From a checkpoint of a small transformer trained on Wikipedia.
Size: 15 layers, width 384, 6 heads of 64, 21.7M parameters.
Architecture: RMSNorm before each block, learned and rotary positions, tied embeddings.
Each number is 200 + 30 x the weight over its row's rms, rounded and kept within 0 to 999. Layers, rows and columns count from 0. The size before them is the row's rms in percent of the matrix's.

# down: layer 12 MLP down (transposed), 512x384, rms 0.131, rows 210-244, columns 320-383
# gate: layer 12 MLP gate, 512x384, rms 0.124, rows 211-245, columns 320-383
# up: layer 12 MLP up, 512x384, rms 0.134, rows 211-245, columns 320-383
down210,101,175,220,213,274,269,159,171,224,201,167,204,222,179,186,192,223,137,185,227,198,170,186,166,154,248,186,223,225,191,266,208,174,213,190,192,171,225,131,199,194,149,215,217,206,187,197,230,174,201,213,232,202,193,223,173,199,203,196,225,236,203,230,195,170
gate211,089,193,175,203,203,217,195,232,199,206,168,210,209,160,208,201,169,214,192,195,171,129,197,243,174,202,216,195,190,239,201,164,184,250,159,200,189,214,213,174,184,178,139,182,198,182,236,205,185,239,203,196,219,217,227,226,182,203,221,234,247,185,196,244,220
up211,097,187,191,202,238,244,171,202,223,253,223,221,208,159,158,199,161,212,249,221,199,192,135,169,170,210,224,170,212,173,237,234,266,177,213,194,167,205,139,175,210,242,185,203,227,235,178,228,179,243,250,137,179,182,181,225,194,161,231,212,207,204,229,212,212
down211,099,231,181,200,181,274,141,173,202,171,197,144,219,217,213,185,218,183,216,202,233,168,230,157,193,226,195,238,164,221,221,157,207,223,129,212,262,182,160,208,190,240,208,189,233,183,195,198,235,163,200,204,164,206,174,217,200,191,159,171,201,182,205,205,194
gate212,093,175,182,172,228,229,205,245,216,189,146,232,154,214,234,221,205,163,234,238,211,240,159,193,247,213,187,187,169,215,242,196,300,214,204,194,240,211,217,231,151,222,190,165,196,209,191,216,243,117,255,143,164,228,137,163,182,239,201,232,174,203,167,159,198
up212,090,195,168,192,188,260,189,155,200,171,156,171,210,197,166,175,199,194,204,170,169,216,217,165,232,250,177,239,217,220,183,226,198,220,172,207,216,234,215,200,189,229,189,204,235,193,153,187,182,225,168,215,261,176,164,188,223,256,183,195,185,154,254,158,211
down212,092,196,197,167,136,170,201,252,223,204,230,194,181,185,167,212,160,123,221,159,184,231,180,194,200,139,246,214,144,211,201,170,184,197,227,187,210,187,167,148,171,221,256,211,190,205,180,219,213,217,171,154,211,184,200,208,257,186,242,206,196,198,197,182,184
gate213,091,221,204,218,221,255,184,243,182,132,199,152,187,144,253,203,265,205,213,204,153,195,206,247,209,189,145,203,143,248,160,157,225,226,220,243,196,228,171,210,199,214,213,206,268,181,197,221,180,286,207,201,195,190,243,243,220,266,252,157,144,236,224,246,234
up213,090,231,215,207,181,165,222,197,217,241,201,186,229,169,186,176,227,212,220,189,157,250,199,225,152,191,201,217,206,258,186,187,201,197,200,210,185,245,214,197,213,209,190,189,185,200,215,227,178,232,177,206,227,153,206,237,202,191,194,162,138,149,153,204,189
down213,101,252,201,263,177,214,184,201,191,190,229,239,238,201,229,219,139,199,157,201,252,207,254,246,209,245,177,221,237,198,224,220,190,205,197,249,195,197,169,219,196,237,217,149,200,194,177,188,228,176,211,206,187,239,191,199,158,231,238,210,212,209,227,206,231
gate214,098,263,247,172,223,172,129,173,257,226,202,192,220,228,151,230,166,219,215,236,239,192,192,203,171,186,187,193,171,215,259,232,185,214,199,264,152,221,205,190,196,236,205,243,184,226,224,190,247,249,196,238,190,229,220,203,215,188,258,206,213,242,216,252,228
up214,103,162,256,134,275,199,215,190,200,260,200,224,227,206,196,173,238,197,168,194,211,179,178,161,232,240,210,211,160,208,186,215,195,155,258,199,220,221,205,241,172,241,202,222,216,181,211,183,150,194,217,228,169,247,176,133,219,195,255,188,215,229,175,188,191
down214,099,205,207,236,227,220,197,201,224,225,214,197,173,210,176,164,206,213,234,250,228,188,218,162,211,234,197,150,163,200,163,187,251,249,164,180,160,197,212,204,252,234,218,182,178,215,215,206,226,157,199,241,290,185,220,176,141,190,228,208,174,181,198,205,225
gate215,096,174,184,259,147,178,194,192,199,194,265,212,197,163,234,232,208,231,215,210,192,209,163,173,174,193,284,241,205,244,178,183,168,261,234,154,181,221,135,195,261,224,209,236,210,205,145,237,237,199,202,151,216,173,224,216,198,200,170,169,195,211,161,202,265
up215,101,165,195,165,230,167,188,243,232,200,182,200,205,188,204,223,231,199,215,153,190,203,143,203,132,166,175,206,218,200,202,158,238,206,202,168,169,175,211,205,199,176,202,167,187,196,218,167,183,197,233,228,190,204,234,197,228,245,234,161,187,215,227,226,205
down215,101,202,237,183,180,257,169,173,189,207,192,228,182,229,214,198,173,193,144,211,217,191,200,223,170,151,274,246,236,257,230,191,199,180,199,197,194,178,148,167,224,191,184,208,178,188,233,212,218,220,249,250,223,135,167,178,191,202,242,135,245,181,225,234,249
gate216,095,173,164,186,193,175,214,194,226,140,178,194,196,194,174,229,182,201,215,229,249,208,214,177,215,206,166,243,194,226,173,207,221,148,208,212,196,180,276,178,198,208,187,235,244,215,218,189,222,232,203,250,193,230,171,181,227,232,235,241,179,232,190,160,254
up216,100,268,224,224,197,147,182,190,199,244,186,149,168,258,192,185,225,212,184,164,208,176,204,219,175,194,170,214,227,208,226,214,193,238,218,171,168,155,172,237,198,187,232,175,195,224,173,237,193,145,213,227,215,212,224,207,133,198,189,217,206,178,234,191,153
down216,102,175,181,198,177,88,204,222,216,159,196,184,218,195,229,226,195,197,188,222,233,228,162,194,138,216,218,166,169,185,244,234,187,254,226,144,201,248,227,239,180,160,178,234,247,227,227,235,192,201,270,260,202,158,212,218,198,229,153,173,184,228,206,199,193
gate217,097,214,175,180,269,173,212,118,177,145,252,233,249,245,155,214,200,212,182,198,183,195,215,219,203,185,196,153,186,217,198,198,152,162,162,139,156,224,224,218,180,248,239,163,194,207,226,221,138,240,216,208,212,219,190,202,196,196,216,152,172,172,233,166,193
up217,093,159,233,194,248,188,187,198,217,115,180,181,203,209,185,238,177,208,173,200,201,215,181,200,183,184,238,212,188,170,189,217,170,168,188,150,253,232,212,249,207,156,200,201,205,156,207,217,220,190,213,211,190,229,205,187,201,180,158,211,271,190,251,202,210
down217,093,197,244,202,216,94,179,166,146,205,197,201,200,181,185,208,208,184,186,183,232,204,183,206,126,207,232,230,206,231,159,202,227,229,160,170,145,164,213,165,244,228,202,236,251,212,189,216,250,190,252,186,192,229,170,204,208,216,195,241,162,198,191,174,243
gate218,112,195,208,175,186,186,199,192,197,202,212,185,185,191,170,230,220,196,108,168,252,180,167,205,242,155,191,186,234,184,188,182,181,243,183,181,197,215,174,215,191,184,145,206,240,186,216,206,224,170,168,164,252,195,199,215,197,173,266,181,252,188,198,181,205
up218,120,242,191,194,178,204,176,220,184,229,260,170,204,210,204,182,225,254,149,147,228,200,216,236,196,236,204,230,225,154,227,189,164,167,213,196,193,212,228,224,184,230,190,157,230,207,203,181,198,188,261,146,216,222,219,222,240,222,213,256,269,217,186,204,196
down218,100,225,188,198,147,195,178,220,189,218,210,178,162,179,251,227,238,215,115,95,193,247,222,188,197,226,166,212,181,147,204,206,181,243,194,249,214,220,220,167,174,218,233,169,246,230,219,195,166,142,213,177,235,186,219,197,217,286,189,189,228,186,163,225,181
gate219,096,144,199,178,159,214,239,264,154,142,239,212,160,183,234,230,174,155,163,253,208,157,253,213,231,147,171,199,213,215,205,213,172,147,262,231,224,142,149,196,186,210,154,200,218,222,193,188,156,213,195,223,166,159,143,148,178,268,172,196,208,234,206,188,193
up219,095,196,197,181,144,210,183,224,232,171,196,225,166,170,189,216,181,197,198,230,217,184,201,178,210,216,203,166,145,209,194,238,248,181,240,207,223,253,161,230,230,233,228,188,215,217,244,217,190,217,173,194,157,108,183,160,178,227,215,188,174,197,255,147,234
down219,104,163,208,204,204,222,196,177,227,207,201,220,172,184,245,212,190,232,196,233,146,207,148,186,189,204,237,230,179,193,206,176,185,229,154,202,203,234,223,165,208,165,194,233,247,161,197,231,197,174,192,169,213,232,177,200,197,183,160,230,213,271,202,231,170
gate220,103,205,238,183,184,220,238,202,199,203,249,220,141,183,203,217,194,244,221,199,189,216,225,215,199,216,255,227,173,291,225,181,198,242,197,174,220,197,179,219,229,209,213,168,178,187,171,189,158,148,139,181,225,199,239,216,173,207,224,228,200,195,184,239,213
up220,101,186,207,209,198,204,183,165,194,240,188,199,218,255,170,179,179,200,146,166,188,171,236,227,239,171,213,260,220,226,234,194,170,241,154,152,175,221,212,212,201,180,218,171,236,198,225,152,144,200,160,192,196,81,242,160,182,184,195,151,168,197,250,210,218
down220,099,191,241,179,239,179,232,125,196,202,176,198,171,202,219,176,152,224,172,186,215,263,245,207,209,181,115,199,131,197,236,173,215,184,237,204,177,174,247,161,191,232,190,186,266,208,234,215,225,186,236,202,214,250,227,208,213,219,268,206,229,189,209,218,189
gate221,098,208,159,194,206,150,194,205,222,113,202,153,172,150,179,186,217,217,152,181,224,189,211,156,225,181,210,190,191,172,160,204,165,178,164,203,259,173,198,187,178,173,211,205,197,163,178,193,231,210,207,159,255,201,208,255,239,192,174,173,207,201,205,209,172
up221,091,185,194,195,251,121,245,247,160,201,171,198,182,153,242,134,224,247,213,203,222,241,171,201,202,224,287,163,221,222,226,195,225,188,168,159,231,224,207,177,257,137,204,192,195,196,228,175,231,244,187,224,207,218,208,190,182,156,268,218,230,210,195,224,215
down221,089,206,201,179,211,190,156,181,189,225,220,211,221,236,180,252,175,208,203,262,176,207,181,269,211,183,218,214,292,191,188,230,210,226,242,184,179,182,219,194,218,159,202,185,183,231,164,228,226,199,214,243,192,226,208,139,179,222,214,211,204,226,185,185,182
gate222,102,157,179,155,191,184,162,175,198,214,254,189,261,184,194,248,243,148,203,236,226,196,213,206,217,219,226,163,243,185,168,182,189,186,183,197,173,202,201,274,214,215,132,179,170,197,167,206,207,229,164,224,212,235,207,203,172,163,179,169,146,188,189,217,226
up222,101,190,187,225,191,172,222,231,219,137,183,174,196,218,233,183,176,172,206,181,177,190,249,218,223,166,184,215,198,220,188,203,178,206,237,204,208,214,175,191,189,196,162,239,223,180,185,242,176,218,198,156,222,236,185,218,253,165,186,232,228,183,208,224,194
down222,102,168,184,220,217,231,188,242,242,262,167,250,246,248,218,179,210,171,183,172,218,223,151,202,203,160,218,182,206,209,185,193,187,251,123,173,202,163,180,215,188,259,245,235,203,164,221,145,230,196,213,224,184,226,177,184,195,168,197,168,223,192,228,190,211
gate223,099,261,155,203,213,176,253,200,211,184,209,144,206,225,215,186,211,198,224,245,186,182,200,227,221,198,196,183,210,165,208,216,195,223,213,225,159,201,216,203,166,218,251,169,239,159,174,178,194,208,186,216,204,212,165,209,198,181,245,184,194,198,147,217,146
up223,099,185,210,208,196,189,154,251,171,229,254,242,178,198,221,205,192,189,155,188,233,230,124,226,255,155,172,200,189,241,201,204,245,197,191,175,222,200,227,181,201,206,205,215,195,234,218,166,194,182,213,204,208,209,183,184,202,206,161,230,182,240,193,216,219
down223,110,194,148,192,181,262,199,209,248,269,160,228,174,202,282,241,207,180,110,215,204,260,257,168,190,240,212,220,218,206,252,235,216,210,197,190,206,227,214,201,194,233,293,246,208,205,216,204,292,188,210,217,173,164,161,162,169,241,193,180,215,190,210,209,209
gate224,098,238,174,196,150,236,212,214,183,239,188,210,229,255,150,210,195,228,196,182,216,236,179,200,204,208,229,238,222,223,208,189,220,201,200,210,170,168,217,221,219,245,224,205,209,208,196,192,188,139,179,199,221,225,185,198,255,170,232,229,166,189,210,191,151
up224,097,185,210,212,185,256,191,196,185,201,205,163,233,156,192,203,201,194,150,190,197,228,196,234,258,214,220,203,267,199,176,254,195,179,159,150,242,201,252,195,172,226,232,155,148,204,206,159,207,239,190,240,190,194,167,221,214,211,128,220,149,167,185,217,187
down224,103,218,168,165,201,217,141,225,188,242,204,210,165,242,183,204,193,217,208,188,230,191,212,171,166,236,187,126,217,220,213,170,193,175,186,208,177,215,209,183,206,186,186,245,202,214,124,217,199,147,196,186,181,207,185,172,233,235,220,195,189,246,151,183,185
gate225,095,144,229,209,212,181,196,200,206,198,166,240,183,230,200,191,176,183,190,200,223,164,153,153,223,191,163,197,178,208,176,219,188,229,156,265,233,195,242,242,184,205,189,253,261,236,222,224,207,155,210,211,195,222,193,197,153,137,250,202,169,222,191,151,169
up225,088,266,169,202,192,210,89,234,177,197,203,125,250,170,153,174,260,219,194,207,149,233,197,210,218,242,147,224,199,174,204,173,207,197,202,211,176,167,216,217,255,171,199,238,219,188,147,238,194,216,158,206,160,192,217,157,200,165,188,185,189,156,218,165,224
down225,099,157,208,205,219,208,262,228,289,194,238,199,199,197,170,222,184,220,194,165,237,265,221,176,159,214,243,149,216,151,177,195,221,185,152,144,196,244,250,224,186,225,206,150,233,167,193,230,240,189,171,171,212,231,232,205,212,222,231,233,194,160,263,181,199
gate226,101,228,212,210,177,197,169,175,216,263,186,175,194,234,214,220,201,198,171,185,257,212,125,210,220,223,151,180,236,202,188,157,191,238,228,171,137,245,176,211,205,199,203,170,154,216,207,222,215,178,262,202,190,181,191,164,167,210,204,159,219,235,198,192,214
up226,101,201,219,212,202,206,237,214,224,229,217,150,155,248,143,140,200,174,202,172,231,149,214,225,191,217,212,124,151,173,254,169,213,233,192,223,177,226,212,207,272,206,252,148,168,202,190,214,162,186,193,212,194,206,178,201,171,177,274,209,179,232,234,216,207
down226,101,239,204,213,244,180,235,231,166,183,234,230,175,138,199,195,247,215,211,206,215,241,229,140,146,230,215,204,157,214,239,133,237,208,173,260,175,182,181,203,184,196,198,215,211,204,195,209,176,152,250,169,208,151,205,176,203,231,258,178,210,256,269,204,221
gate227,105,208,207,147,203,214,234,190,229,114,111,238,186,187,168,203,211,186,205,234,207,274,205,203,165,199,200,185,230,198,201,210,170,133,217,206,236,188,214,198,181,184,173,201,228,184,168,212,234,233,174,184,177,229,182,227,220,209,148,189,169,212,260,254,258
up227,103,172,175,196,202,199,205,216,251,248,182,195,221,286,165,222,244,238,154,185,174,217,148,215,192,215,233,215,202,235,221,189,178,165,234,228,152,239,177,148,227,209,213,233,210,220,248,205,214,202,256,163,186,199,187,219,214,218,202,169,272,205,184,186,153
down227,100,181,156,175,177,150,205,141,169,196,188,213,206,130,235,198,186,168,150,163,222,220,198,174,176,211,214,207,224,185,205,191,202,196,228,232,176,206,185,203,200,203,219,192,165,173,198,199,196,192,224,175,217,175,172,173,166,179,252,180,241,97,192,237,193
gate228,101,206,198,239,209,158,212,154,230,193,166,256,172,203,207,220,262,222,261,146,214,222,222,205,193,143,207,168,231,248,164,195,194,196,166,213,221,205,114,221,184,208,205,218,220,233,172,186,175,182,246,170,195,180,196,171,171,177,203,185,249,232,223,230,211
up228,096,190,192,256,219,160,199,173,251,168,211,203,189,168,225,177,170,216,166,149,166,235,201,182,156,190,193,178,151,225,206,230,207,192,196,155,184,222,220,223,258,169,195,178,214,224,265,205,286,192,207,187,214,197,175,118,131,197,138,173,188,188,211,210,185
down228,098,144,180,182,169,212,191,247,196,177,286,190,247,233,206,233,212,200,199,154,208,211,188,259,219,208,201,230,166,158,240,156,181,131,180,201,194,199,138,227,200,199,203,153,199,212,214,175,204,217,163,134,203,212,172,244,166,196,186,154,208,186,181,150,162
gate229,100,189,205,238,209,188,184,228,153,191,213,214,183,194,173,160,153,198,191,263,227,213,253,144,215,203,188,184,219,231,170,175,226,216,160,206,199,211,229,160,131,212,176,228,199,215,218,164,207,182,178,169,139,199,202,187,254,196,154,204,233,153,178,231,198
up229,100,203,208,180,200,235,197,285,199,206,181,239,174,200,186,148,260,279,165,171,224,215,202,162,126,216,209,208,190,181,186,161,200,215,189,216,186,226,179,204,167,198,155,227,281,177,220,205,180,171,227,203,231,239,206,167,208,212,161,227,186,240,193,151,209
down229,098,212,177,208,230,220,171,186,199,182,243,200,222,162,144,221,193,178,223,243,209,189,181,180,220,170,184,231,202,137,239,236,157,209,227,184,209,181,230,190,221,188,195,226,203,204,178,176,186,204,171,192,218,220,218,212,252,229,225,173,229,239,210,151,204
gate230,096,177,240,186,272,203,216,198,156,202,260,206,250,152,228,186,184,201,236,171,155,228,199,256,221,158,250,207,226,234,177,235,189,204,193,185,217,157,206,221,231,216,252,187,164,178,204,210,169,198,186,248,235,234,148,160,192,232,243,213,260,211,199,252,190
up230,101,179,176,212,189,169,210,213,205,169,230,226,192,223,197,171,193,284,210,216,204,193,225,159,194,158,214,225,203,201,194,284,247,228,152,196,203,218,183,190,162,223,184,243,186,201,159,194,202,209,246,181,249,242,176,184,200,192,234,208,206,153,184,219,234
down230,090,180,216,206,236,188,205,216,184,206,183,201,233,186,163,182,197,182,208,264,244,263,125,239,177,169,166,196,183,174,217,172,169,219,112,229,228,219,216,170,231,241,213,179,207,234,181,195,247,241,183,202,183,192,190,193,187,216,159,185,209,220,179,208,222
gate231,105,167,215,248,229,126,202,183,188,191,233,210,202,201,235,214,205,177,261,226,218,182,209,190,222,223,134,211,225,227,193,233,214,190,209,200,231,199,160,176,197,198,215,181,234,247,191,213,207,178,177,181,269,221,148,206,196,202,170,207,199,119,171,212,139
up231,101,188,231,229,198,245,184,194,227,157,248,194,252,165,227,254,202,229,209,176,186,286,191,194,229,208,170,192,200,185,172,206,169,214,124,284,207,177,216,194,168,159,203,245,192,156,253,234,226,208,199,188,207,226,189,177,151,204,187,249,174,233,207,140,189
down231,106,160,241,214,160,204,199,207,189,200,200,229,187,226,208,205,207,201,137,146,133,222,198,229,183,160,162,260,180,188,177,166,229,185,162,227,207,180,218,224,196,177,144,203,208,251,180,165,219,234,182,231,238,211,234,182,196,181,223,233,199,221,174,207,250
gate232,097,227,161,184,233,205,157,204,181,174,209,276,214,187,205,202,128,212,157,227,157,222,199,212,208,185,215,196,216,194,218,186,224,209,175,198,168,174,196,166,165,198,187,249,194,215,168,202,214,178,232,226,229,191,170,228,208,194,179,221,164,161,202,225,246
up232,094,149,221,200,206,186,201,220,224,176,236,244,129,213,191,190,199,224,175,178,194,245,209,174,267,218,213,194,219,178,208,193,183,171,210,172,218,217,227,119,244,171,193,234,228,180,213,183,191,143,217,160,238,185,163,188,206,195,191,224,188,241,272,210,219
down232,097,198,185,181,237,240,213,187,247,233,227,205,168,185,172,163,186,170,175,164,136,151,237,217,221,158,190,182,162,197,207,241,214,213,195,191,214,165,178,193,149,221,203,230,193,161,228,233,195,214,153,196,243,211,139,201,160,228,170,182,220,194,230,233,179
gate233,093,152,263,251,195,190,260,176,203,216,226,245,107,216,170,221,243,212,223,205,216,206,183,187,221,232,236,152,219,216,229,217,256,197,228,189,210,220,270,182,199,186,243,248,174,222,218,198,203,190,192,206,174,163,191,211,240,180,217,178,233,157,182,213,207
up233,098,148,226,196,179,216,216,250,211,166,186,210,222,169,236,152,181,248,177,239,221,250,206,218,237,210,202,188,268,220,195,205,248,168,240,181,216,159,245,194,190,197,204,209,203,194,238,212,171,205,145,228,234,198,207,199,215,210,177,233,199,232,270,169,215
down233,102,175,203,193,198,170,165,159,188,170,227,173,211,186,207,251,217,198,212,211,176,144,205,165,235,170,262,152,109,182,169,136,199,199,249,190,218,196,216,172,198,236,208,230,227,187,219,140,200,186,211,241,209,213,210,205,181,208,228,228,213,235,172,225,176
gate234,106,179,233,228,159,161,218,217,182,164,199,226,210,187,213,168,234,168,219,174,177,148,221,175,265,191,228,144,188,197,156,197,205,219,195,238,179,246,177,180,208,198,152,230,179,218,256,165,178,186,253,233,238,175,194,157,201,170,204,208,234,214,195,201,192
up234,106,150,200,150,176,192,171,214,281,185,185,187,192,164,197,208,200,216,201,189,226,198,201,201,183,193,177,194,199,231,202,265,190,245,179,182,194,159,226,228,219,221,197,226,177,204,183,293,232,211,244,173,199,206,226,220,165,201,259,192,181,202,156,187,228
down234,105,232,273,203,209,229,212,219,252,217,194,186,194,146,182,196,192,260,252,195,162,200,217,201,221,222,207,183,194,207,231,179,145,184,190,168,170,181,195,158,208,247,258,212,209,170,172,190,217,236,175,215,180,241,221,209,163,239,217,190,139,160,177,197,231
gate235,101,200,183,213,202,215,225,179,217,198,213,167,162,180,160,157,204,163,224,228,201,209,144,207,192,208,179,167,197,217,204,226,191,189,222,145,209,132,203,225,199,248,194,168,190,109,196,215,220,236,278,198,184,199,199,186,215,200,218,253,180,196,252,199,197
up235,096,166,219,206,170,217,197,162,207,226,246,163,189,228,203,241,202,199,180,189,166,161,258,201,171,178,219,155,213,177,193,185,154,138,134,166,194,241,226,260,181,209,182,244,230,244,216,204,167,204,172,195,118,186,146,187,166,228,202,226,190,207,147,159,175
down235,103,237,198,203,244,176,162,222,180,193,182,182,201,208,205,187,250,219,214,149,208,254,197,222,210,152,205,223,170,170,177,249,170,175,209,195,203,235,232,150,193,246,151,218,216,168,173,193,181,174,195,178,241,227,241,227,220,218,177,202,192,149,177,221,163
gate236,101,227,180,213,162,183,204,177,213,188,167,203,222,218,212,173,254,246,234,241,260,171,199,237,218,181,194,145,151,265,197,210,155,221,155,159,221,177,162,185,261,202,181,264,177,208,182,207,233,202,197,195,213,195,150,220,187,223,230,175,153,224,175,180,290
up236,097,222,183,216,164,266,193,199,172,204,216,220,203,186,196,175,155,175,147,139,221,194,164,157,201,191,181,204,172,138,261,183,225,188,187,202,166,196,205,205,182,217,194,180,177,170,231,173,246,226,189,251,238,236,152,186,117,161,182,243,195,190,248,242,228
down236,101,201,163,181,246,148,144,194,152,228,176,211,234,206,203,162,206,210,240,201,184,212,192,199,235,172,166,241,214,189,174,253,152,224,247,175,197,161,222,211,175,190,220,104,206,226,173,202,246,132,175,143,187,242,189,229,228,143,197,246,205,199,217,222,219
gate237,097,213,196,234,195,204,225,205,156,255,240,173,162,168,191,194,143,188,264,182,159,231,195,254,211,200,199,215,179,167,225,226,189,254,306,215,234,240,165,192,178,222,224,169,179,194,198,204,198,212,174,210,219,165,202,246,167,200,201,228,170,215,225,200,245
up237,096,217,218,183,174,152,193,214,201,188,173,186,78,185,172,244,193,181,174,195,219,171,257,228,187,231,226,230,162,216,196,226,229,160,193,233,128,203,182,227,229,213,151,182,201,213,171,240,204,182,192,226,182,225,203,198,178,211,207,191,201,154,226,181,192
down237,100,153,185,175,180,231,218,226,195,189,199,218,164,191,170,156,165,225,214,171,225,216,234,212,258,186,191,228,221,218,290,176,182,215,202,201,259,231,192,199,216,198,165,185,160,252,218,228,201,156,186,212,201,254,189,160,172,155,187,227,147,212,153,154,197
gate238,099,207,205,128,149,231,199,174,221,219,253,179,214,260,212,220,176,217,161,204,258,169,176,214,168,173,141,221,204,247,206,245,224,176,157,218,193,212,183,161,224,195,226,236,229,218,164,234,202,234,220,210,192,191,214,175,166,184,208,198,195,179,222,149,226
up238,095,200,189,123,199,139,229,198,191,172,169,224,189,184,223,199,159,209,175,206,154,181,205,200,218,200,239,256,155,151,216,147,192,182,182,221,250,226,287,234,161,227,171,201,200,257,186,189,162,175,216,226,209,155,207,221,187,226,225,207,171,163,176,220,212
down238,100,193,188,219,195,180,216,187,224,211,162,208,188,217,234,211,219,245,184,204,207,198,239,249,202,238,220,184,148,168,159,202,146,236,186,221,178,187,232,146,202,249,210,205,241,244,144,154,220,230,243,169,203,208,146,169,266,150,178,218,159,178,225,189,241
gate239,094,236,230,258,237,208,258,206,228,199,221,167,240,175,200,168,216,196,208,182,205,222,237,259,180,235,165,238,216,160,197,195,210,218,209,169,292,227,233,170,173,183,249,176,202,200,271,168,199,166,158,186,213,140,183,161,212,231,204,188,270,193,182,189,157
up239,099,196,203,142,217,186,148,226,191,149,191,215,212,227,176,242,157,214,173,235,166,150,162,160,179,213,183,173,152,215,160,252,199,181,233,278,149,196,171,147,171,223,188,216,198,151,167,212,189,179,184,183,138,163,224,234,234,208,181,212,154,183,183,174,184
down239,103,121,193,199,227,208,171,192,176,205,152,243,147,219,214,203,268,217,170,214,220,232,199,170,182,181,191,225,250,153,229,277,210,223,188,223,174,193,206,187,233,179,152,187,221,214,200,206,233,203,227,265,183,193,194,214,236,247,178,207,162,168,209,211,197
gate240,095,222,189,181,193,200,190,222,221,136,272,196,178,183,224,180,205,206,206,189,176,179,250,170,212,194,202,222,175,136,151,197,223,252,205,189,161,188,165,237,168,192,236,198,182,171,152,196,238,184,194,184,184,196,182,184,153,221,151,220,141,224,138,197,171
up240,103,209,273,186,222,177,195,239,189,233,188,190,204,214,271,272,181,228,186,161,200,152,228,229,190,213,172,222,176,194,213,258,177,210,174,213,207,196,227,177,238,272,199,180,181,212,178,202,231,179,176,165,209,185,196,141,218,230,241,225,202,195,144,197,220
down240,104,214,197,163,161,263,183,187,167,237,218,231,189,248,188,225,210,191,155,174,198,184,208,210,179,191,214,209,125,233,240,248,177,178,220,180,208,175,198,184,248,223,161,202,207,181,193,209,135,218,165,218,220,216,211,192,243,229,279,161,213,233,208,191,218
gate241,101,218,199,248,204,191,213,241,231,155,207,164,183,140,147,272,229,234,212,213,157,251,240,211,191,192,192,217,256,205,184,243,188,174,134,219,181,232,185,252,203,226,190,209,208,208,189,195,185,234,177,190,217,251,217,190,156,189,145,184,174,120,181,221,213
up241,098,260,195,207,185,224,193,292,172,163,236,191,210,161,190,184,199,147,246,233,189,217,149,197,207,230,150,192,153,203,233,236,229,193,219,172,217,273,223,157,193,230,156,185,208,253,203,208,216,217,147,258,187,187,226,179,196,251,187,196,152,206,207,210,206
down241,100,190,231,197,177,175,241,176,160,138,170,199,263,246,220,164,183,173,321,138,229,165,193,254,179,203,215,166,180,197,174,204,239,231,224,169,188,219,227,241,198,166,222,197,252,193,231,174,165,246,169,151,235,200,201,192,139,136,212,238,176,224,175,187,207
gate242,100,201,234,214,212,151,247,290,216,211,207,247,148,182,219,214,223,175,183,196,235,232,183,154,212,214,145,214,229,243,213,199,246,165,210,186,238,172,244,188,132,202,194,185,222,147,198,245,149,134,179,196,221,192,206,198,209,221,213,209,191,204,163,241,203
up242,103,222,252,219,225,223,178,151,206,196,188,206,157,172,206,259,277,219,206,190,240,218,203,162,249,156,174,212,202,183,158,214,169,231,219,187,191,187,198,208,101,177,171,202,197,197,161,226,200,157,208,140,208,231,191,210,185,208,220,221,215,200,192,195,198
down242,099,137,174,206,200,168,180,161,198,216,190,240,173,204,180,240,275,196,231,224,212,154,205,129,232,174,225,206,252,215,228,208,288,174,218,221,153,257,243,153,138,211,285,166,206,197,198,187,127,221,199,195,143,162,167,191,197,144,149,192,234,187,163,207,192
gate243,097,168,206,238,149,209,202,222,237,182,144,179,246,255,188,164,145,195,165,218,181,204,255,199,179,204,200,211,225,183,232,199,250,171,170,131,229,246,242,204,217,169,192,221,143,144,155,249,176,234,143,200,222,92,189,192,215,241,225,243,144,219,197,193,206
up243,101,199,242,207,219,186,248,222,238,211,167,205,188,192,177,163,244,232,190,166,216,208,197,227,180,158,182,246,227,180,191,164,252,170,253,208,155,187,193,161,197,207,204,235,211,214,216,255,208,213,147,200,194,185,181,130,176,202,154,224,164,247,274,181,125
down243,102,233,163,234,207,150,177,173,158,233,243,179,251,199,198,204,174,225,223,207,181,155,157,211,219,225,175,228,205,237,189,225,231,181,188,218,237,186,188,227,155,173,189,192,156,202,157,119,193,209,169,198,187,227,162,234,208,278,205,182,161,243,241,160,144
gate244,100,156,228,193,236,185,192,180,223,153,219,241,227,191,179,176,255,206,193,217,179,219,209,215,164,197,174,205,185,177,193,184,183,220,196,156,182,150,207,234,194,239,213,216,163,200,170,229,193,249,232,258,241,185,166,176,198,170,157,165,193,203,259,162,187
up244,097,197,184,195,230,111,156,197,219,222,222,191,181,192,165,191,151,225,154,201,207,189,157,186,199,175,211,194,147,151,179,192,221,187,199,186,225,229,185,214,251,220,169,231,203,175,191,255,224,241,193,193,221,210,204,224,193,225,251,260,236,177,230,237,182
down244,100,177,170,220,191,143,177,198,245,196,216,233,188,186,183,175,197,156,207,163,250,185,194,139,203,217,176,122,257,183,282,186,169,163,214,201,194,208,210,161,170,163,205,184,249,214,142,192,205,162,190,213,220,152,174,166,164,215,172,199,231,145,167,234,149
gate245,091,177,220,187,163,234,200,191,226,219,140,255,179,203,251,202,230,173,209,185,173,215,176,222,176,213,167,222,160,263,226,211,197,232,158,195,205,211,217,145,227,112,175,211,222,193,179,160,251,205,231,227,200,235,150,191,208,207,200,203,251,211,179,216,231
up245,085,252,196,207,198,186,223,161,171,170,227,228,149,227,146,169,162,201,189,197,204,163,177,225,223,133,204,211,236,213,186,192,159,178,241,227,188,256,195,152,233,204,230,250,173,198,186,196,196,195,240,236,147,249,164,215,199,178,217,197,201,209,209,211,179